From a checkpoint of a small transformer trained on Wikipedia.
Size: width 128, 2 heads of 64, MLP 512 quick GELU.
Architecture: biases, ALiBi.
Training: a variant of SOAP for these matrices, 160M tokens, 4896 steps.
Each number is 50 + 12 x the weight over the matrix's rms, rounded and kept within 0 to 99. Layers, rows and columns count from 0.

# q: layer 3 attention query, 128x128, rms 0.149, rows 121-127, columns 0-127
# k: layer 3 attention key, 128x128, rms 0.15, rows 121-127, columns 0-127
# v: layer 3 attention value, 128x128, rms 0.156, rows 64-69, columns 0-127
# o: layer 3 attention output (transposed), 128x128, rms 0.123, rows 64-68, columns 0-127
q121:63 46 31 56 50 37 67 65 41 43 55 61 48 35 66 39 57 63 42 77 50 35 23 32 68 43 49 38 51 44 50 49 71 58 62 44 78 57 51 53 43 38 47 48 75 60 39 51 61 50 71 51 56 48 38 57 46 58 52 65 54 54 87 55 36 62 48 58 51 46 46 57 53 58 66 36 41 47 43 46 43 57 64 30 47 42 48 57 31 54 38 31 34 33 60 43 42 75 51 11 34 41 62 43 44 46 63 17 54 53 38 48 56 57 49 30 54 51 81 50 42 41 42 52 64 63 69 46
k121:38 31 37 70 48 29 56 33 46 41 44 77 64 40 63 53 59 60 41 47 56 42 35 45 65 34 49 61 39 54 51 56 41 58 53 59 61 47 52 42 49 42 46 59 69 42 51 38 55 44 69 56 60 46 18 47 43 71 48 53 52 58 89 64 69 64 78 58 70 43 62 37 52 62 63 58 26 70 40 57 44 31 65 25 40 43 45 62 46 60 37 44 42 45 62 38 18 71 49 40 34 51 62 41 41 55 57 21 65 54 31 47 57 28 51 38 50 67 70 34 39 53 41 32 59 30 78 63
q122:44 50 52 52 48 58 43 39 50 34 57 47 53 38 59 57 40 60 73 49 41 33 49 62 51 49 40 50 37 48 75 60 41 52 56 63 26 56 60 37 63 51 63 33 58 51 62 60 29 36 60 54 50 61 43 44 53 49 56 47 54 43 49 34 64 27 63 34 32 66 47 70 29 48 61 45 67 57 43 70 61 57 38 43 64 78 60 49 64 49 54 59 48 39 51 66 49 40 49 49 58 34 42 54 47 28 29 58 47 63 47 38 58 51 60 68 59 42 62 49 49 24 41 59 51 49 42 52
k122:45 65 54 43 59 48 45 48 57 46 43 40 59 46 45 57 58 46 52 70 40 37 51 52 47 43 59 57 44 48 58 53 61 48 57 73 39 55 63 41 58 35 44 43 42 53 61 41 32 63 44 68 52 57 53 56 70 40 53 56 51 49 56 51 75 39 55 51 51 41 40 61 45 46 52 22 70 48 63 54 35 75 40 47 62 52 43 68 58 36 48 45 47 47 64 57 62 54 48 56 64 51 51 61 44 23 21 34 54 52 54 25 55 48 52 54 38 48 53 41 29 39 63 55 51 46 46 46
q123:31 55 55 58 54 33 50 59 28 31 52 45 55 22 61 35 69 48 51 91 39 38 23 31 73 30 46 31 70 36 45 07 55 70 69 44 49 44 55 40 51 24 41 47 60 63 38 28 60 41 48 53 59 42 48 57 56 35 46 67 59 32 67 50 52 55 56 45 67 51 26 66 79 62 47 50 44 55 43 56 45 37 70 35 49 45 47 42 30 74 41 42 36 43 58 42 54 72 49 48 70 72 58 52 59 75 34 55 31 42 38 37 41 37 37 37 62 48 55 34 39 60 45 57 51 32 59 69
k123:39 47 52 54 60 45 46 35 35 26 70 66 65 46 59 39 68 57 71 54 49 13 49 55 50 29 61 42 32 53 63 33 32 72 74 33 53 53 54 41 41 44 28 53 62 61 39 23 70 49 62 83 73 47 35 46 44 47 53 53 59 47 96 66 80 57 67 63 56 41 51 45 58 74 43 57 29 59 40 72 50 37 60 18 56 53 63 47 21 68 39 52 68 41 45 64 49 71 61 53 69 67 53 48 51 35 46 51 17 59 17 48 47 45 47 46 41 50 56 30 25 50 54 44 57 43 71 65
q124:46 42 65 61 73 40 41 53 50 35 42 71 55 46 56 52 59 39 70 54 64 38 47 27 50 61 66 69 55 35 51 17 46 58 41 65 57 29 42 31 67 48 61 32 59 67 47 27 52 39 41 50 54 46 39 54 27 55 65 36 44 46 44 56 38 61 39 57 76 80 43 65 54 55 54 62 54 51 51 59 44 50 56 28 32 50 61 39 39 46 42 59 41 43 58 72 50 76 49 86 59 63 63 38 52 85 49 25 54 41 65 51 54 57 47 34 68 47 37 40 57 70 58 33 35 20 57 68
k124:55 49 73 39 60 62 37 56 37 56 58 59 53 51 62 31 38 52 77 18 48 42 56 36 37 79 61 54 47 32 52 48 39 49 28 55 55 42 54 52 62 54 40 36 62 67 53 30 57 42 47 63 60 55 48 56 47 43 57 23 36 74 77 56 34 43 69 70 80 60 45 65 60 74 52 55 58 44 38 53 22 58 39 46 39 46 65 39 26 57 67 59 41 17 70 61 40 72 36 68 69 58 45 63 62 48 41 50 42 50 34 67 37 47 42 36 56 45 28 37 62 53 94 41 28 37 71 60
q125:63 47 39 61 32 62 57 36 48 61 37 50 61 38 58 35 49 78 31 48 39 25 50 45 53 32 51 45 68 65 49 73 79 73 47 42 71 66 24 54 54 36 67 52 60 56 41 51 63 56 64 57 23 50 38 38 61 50 20 47 64 80 76 49 61 33 62 59 41 40 58 59 73 61 41 20 63 61 35 52 51 40 59 59 31 37 37 48 61 36 68 30 46 34 79 32 52 60 40 27 30 68 43 54 47 45 32 52 62 64 34 51 68 62 51 55 55 56 49 50 74 51 62 67 68 63 40 16
k125:48 38 54 60 62 39 45 25 54 49 42 66 68 46 62 30 60 66 38 48 43 42 29 50 74 46 53 77 64 67 72 54 63 61 51 39 64 62 34 46 54 59 71 55 48 57 46 50 61 45 55 40 25 51 30 24 58 55 33 54 38 56 47 53 44 66 48 53 63 65 62 33 39 53 53 53 70 74 52 42 59 38 58 36 41 48 50 56 73 35 52 48 43 40 63 63 40 55 51 37 30 58 50 39 46 75 59 59 56 53 63 73 71 67 64 51 50 55 60 47 58 52 39 61 71 41 29 40
q126:71 58 62 86 34 58 32 60 42 49 57 54 35 43 48 37 50 59 56 84 53 60 66 44 57 51 76 60 47 57 57 52 69 45 39 48 61 49 25 66 35 56 61 44 40 53 40 48 44 54 34 40 63 44 59 69 35 49 51 85 45 48 51 63 54 69 60 38 46 47 59 44 65 56 48 65 42 39 71 48 60 44 57 78 60 40 57 45 71 42 47 65 65 48 60 47 57 57 68 62 50 61 66 52 51 48 57 30 42 47 62 59 35 48 29 35 50 31 48 57 31 57 67 60 49 26 61 75
k126:75 56 36 64 23 57 49 47 52 53 79 52 28 39 59 49 40 50 59 57 47 73 49 43 54 47 41 43 50 54 71 50 45 57 35 58 43 22 43 47 44 81 68 38 54 52 46 61 65 48 26 46 63 49 51 37 32 54 72 62 47 51 42 47 24 55 81 49 50 43 63 51 52 25 55 70 42 44 41 54 59 23 51 52 54 34 42 24 57 48 60 54 53 42 52 36 66 45 31 42 47 42 60 58 66 53 44 40 17 51 52 72 45 44 37 38 35 45 46 58 52 55 47 44 44 57 44 56
q127:63 48 39 43 48 47 57 45 41 43 46 59 64 50 58 33 61 55 48 58 45 51 43 47 52 59 56 51 42 47 67 47 64 65 56 44 60 54 44 63 47 42 56 61 57 68 45 44 64 52 61 58 39 42 46 55 41 60 36 56 48 67 62 50 60 62 43 54 43 46 60 57 58 45 49 42 58 49 66 42 55 40 57 63 39 63 66 45 45 46 45 38 60 49 62 55 35 67 41 55 50 63 51 61 64 42 44 47 48 38 43 45 26 48 46 44 58 51 42 48 58 63 45 61 51 48 62 47
k127:64 32 40 52 52 55 47 50 45 41 53 38 59 39 57 52 51 57 55 33 51 59 41 44 48 72 45 77 56 39 53 36 43 57 47 60 68 46 45 47 44 65 46 61 57 64 48 48 58 42 58 45 41 49 37 43 36 54 60 40 43 44 52 42 31 56 53 54 55 56 62 46 42 32 54 69 54 62 51 52 64 37 48 46 41 43 65 36 53 56 72 49 47 41 41 66 29 55 50 44 54 52 52 44 75 61 66 52 41 44 58 79 44 42 47 39 58 38 54 63 59 49 45 43 44 40 26 58
v64:47 55 49 51 65 43 64 53 59 51 64 43 41 63 52 37 64 47 53 45 54 67 62 75 63 41 36 46 45 41 52 51 54 33 51 43 59 49 41 35 40 53 64 47 53 40 44 28 57 56 35 51 45 56 40 49 65 56 42 43 50 66 51 61 41 41 69 49 58 50 56 39 44 34 53 54 48 59 61 65 41 48 60 41 36 40 44 40 40 32 34 53 62 59 53 51 48 53 60 47 63 50 43 51 58 43 60 33 54 49 60 48 53 49 52 40 42 45 53 56 58 79 52 53 54 55 66 51
o64:60 42 52 40 42 41 46 45 37 43 32 50 46 44 50 65 38 53 56 51 35 29 39 35 48 57 61 67 57 30 35 55 45 57 47 58 55 43 50 48 66 33 39 55 62 48 64 72 41 43 53 55 49 40 49 39 33 38 66 53 47 55 55 37 63 55 38 58 55 59 43 57 65 51 49 71 56 49 25 62 73 69 40 46 62 60 57 58 62 54 68 50 48 48 43 53 46 44 28 44 47 58 72 54 42 62 39 72 46 45 39 58 52 43 59 52 35 56 59 37 44 46 58 59 48 48 47 49
v65:32 56 55 57 51 52 52 42 43 68 45 35 62 59 64 37 48 38 60 55 68 65 52 45 41 55 57 49 47 41 43 54 56 49 56 57 54 53 58 60 45 49 43 44 57 42 61 52 49 60 62 64 50 37 63 59 57 32 67 54 51 68 33 43 44 48 35 49 31 49 46 54 59 51 44 42 75 61 43 54 43 48 46 46 48 50 69 45 57 56 47 33 32 31 32 62 50 59 38 40 49 62 42 51 55 36 54 34 44 32 26 28 53 43 36 39 49 51 56 47 40 51 68 58 47 38 54 52
o65:47 43 35 40 61 43 46 52 56 34 67 54 40 38 22 54 58 68 52 39 33 56 50 53 59 34 51 41 56 42 64 68 33 55 50 45 49 44 50 43 52 49 48 46 46 41 59 56 56 51 36 55 63 71 59 64 49 51 48 44 47 39 62 45 38 44 68 45 63 67 48 48 47 40 52 59 32 25 42 52 57 57 51 57 46 68 39 48 21 65 52 73 51 50 50 40 54 50 56 51 60 40 58 38 63 66 52 56 66 56 57 70 46 42 55 71 35 42 33 53 50 41 45 53 45 59 29 45
v66:50 64 60 57 56 57 44 58 57 43 42 74 63 51 51 47 50 44 58 39 47 64 45 52 63 61 49 35 64 45 44 53 27 49 51 76 45 43 32 60 54 47 52 57 52 56 55 45 52 25 61 43 49 50 63 54 35 49 36 57 38 47 63 43 51 68 41 37 46 53 49 62 41 63 32 44 51 48 47 26 49 45 38 50 61 39 71 41 53 49 39 47 68 41 40 47 52 49 43 57 48 66 42 51 54 53 59 55 38 40 38 39 49 47 49 50 58 52 43 51 58 54 46 80 53 59 28 57
o66:42 47 45 60 26 53 64 40 44 61 53 32 49 49 51 46 58 71 54 51 63 45 49 53 44 45 42 42 41 56 57 43 60 49 56 32 36 50 68 37 55 53 59 48 39 59 51 42 51 67 46 65 34 49 28 45 68 35 48 51 60 47 39 61 37 31 50 63 48 31 39 53 65 33 75 31 58 56 46 57 45 37 70 62 56 48 43 62 74 46 61 50 32 65 53 51 52 64 45 32 63 43 64 45 67 40 55 39 64 65 52 52 57 64 45 56 33 49 52 61 46 46 42 38 38 43 70 58
v67:51 47 52 55 28 32 33 56 54 52 38 59 45 40 47 37 50 56 55 48 59 64 53 45 63 41 62 42 48 51 45 52 64 46 58 64 56 51 41 54 38 30 62 57 45 54 55 38 36 33 44 59 39 33 48 49 63 53 38 57 46 57 56 45 50 63 52 65 36 54 45 42 46 41 56 53 61 57 41 47 43 34 51 42 55 44 57 41 52 46 48 40 55 53 53 56 55 58 52 39 51 40 56 47 65 60 73 49 46 31 49 49 61 56 61 52 54 50 53 57 40 58 49 73 41 34 52 42
o67:47 53 39 52 66 61 54 52 62 42 51 51 50 50 56 54 60 60 54 54 27 39 46 50 48 52 49 55 61 31 37 50 43 58 43 34 52 57 47 50 44 61 60 38 57 57 48 47 46 54 51 31 51 55 54 36 43 50 56 45 47 46 46 50 40 40 51 48 69 49 44 64 60 52 50 33 52 49 41 47 53 60 63 49 45 38 51 53 67 52 67 48 45 54 48 50 31 37 75 53 50 61 48 43 50 59 37 53 42 69 64 54 51 57 47 41 43 51 52 56 67 47 50 37 55 50 42 67
v68:41 45 60 37 74 54 67 66 63 50 29 43 39 35 69 39 48 53 59 46 53 41 42 66 52 54 43 42 50 26 51 63 50 36 56 61 49 58 52 47 36 59 31 59 63 49 44 30 52 47 43 47 70 44 54 58 58 48 63 38 45 39 51 58 45 57 52 47 61 53 43 48 43 57 56 47 60 73 51 29 59 50 48 47 60 44 70 50 55 44 54 55 52 39 44 57 56 54 43 57 67 58 56 46 49 33 55 64 47 44 57 47 34 55 51 35 70 33 67 52 53 57 51 52 46 51 41 57
o68:48 46 54 66 46 51 39 54 43 58 65 53 67 62 39 64 55 51 44 50 60 45 68 42 55 53 39 56 50 68 47 52 51 61 53 47 55 49 64 48 67 38 42 44 32 55 56 51 30 54 49 41 46 53 47 60 59 46 52 62 51 52 55 33 50 47 50 43 61 49 56 64 60 35 43 34 49 24 48 57 34 42 42 58 47 64 33 56 60 55 53 56 53 64 48 45 34 59 41 51 50 58 45 35 51 75 37 43 61 47 45 53 52 52 55 58 35 64 34 48 34 28 41 55 50 42 69 49
v69:43 50 55 60 63 67 33 66 46 46 67 55 53 55 65 41 56 55 49 63 41 37 48 51 49 35 54 31 76 57 55 47 58 40 39 44 47 46 44 66 46 46 42 49 47 51 40 53 51 41 50 45 45 46 66 44 56 80 45 51 47 70 49 41 47 46 52 42 42 43 41 53 47 67 54 46 60 58 48 31 54 42 39 47 57 63 34 42 64 76 41 53 56 54 53 41 49 54 53 58 53 50 41 51 51 73 49 44 69 57 53 56 47 53 72 51 51 48 48 64 41 59 53 40 59 21 59 56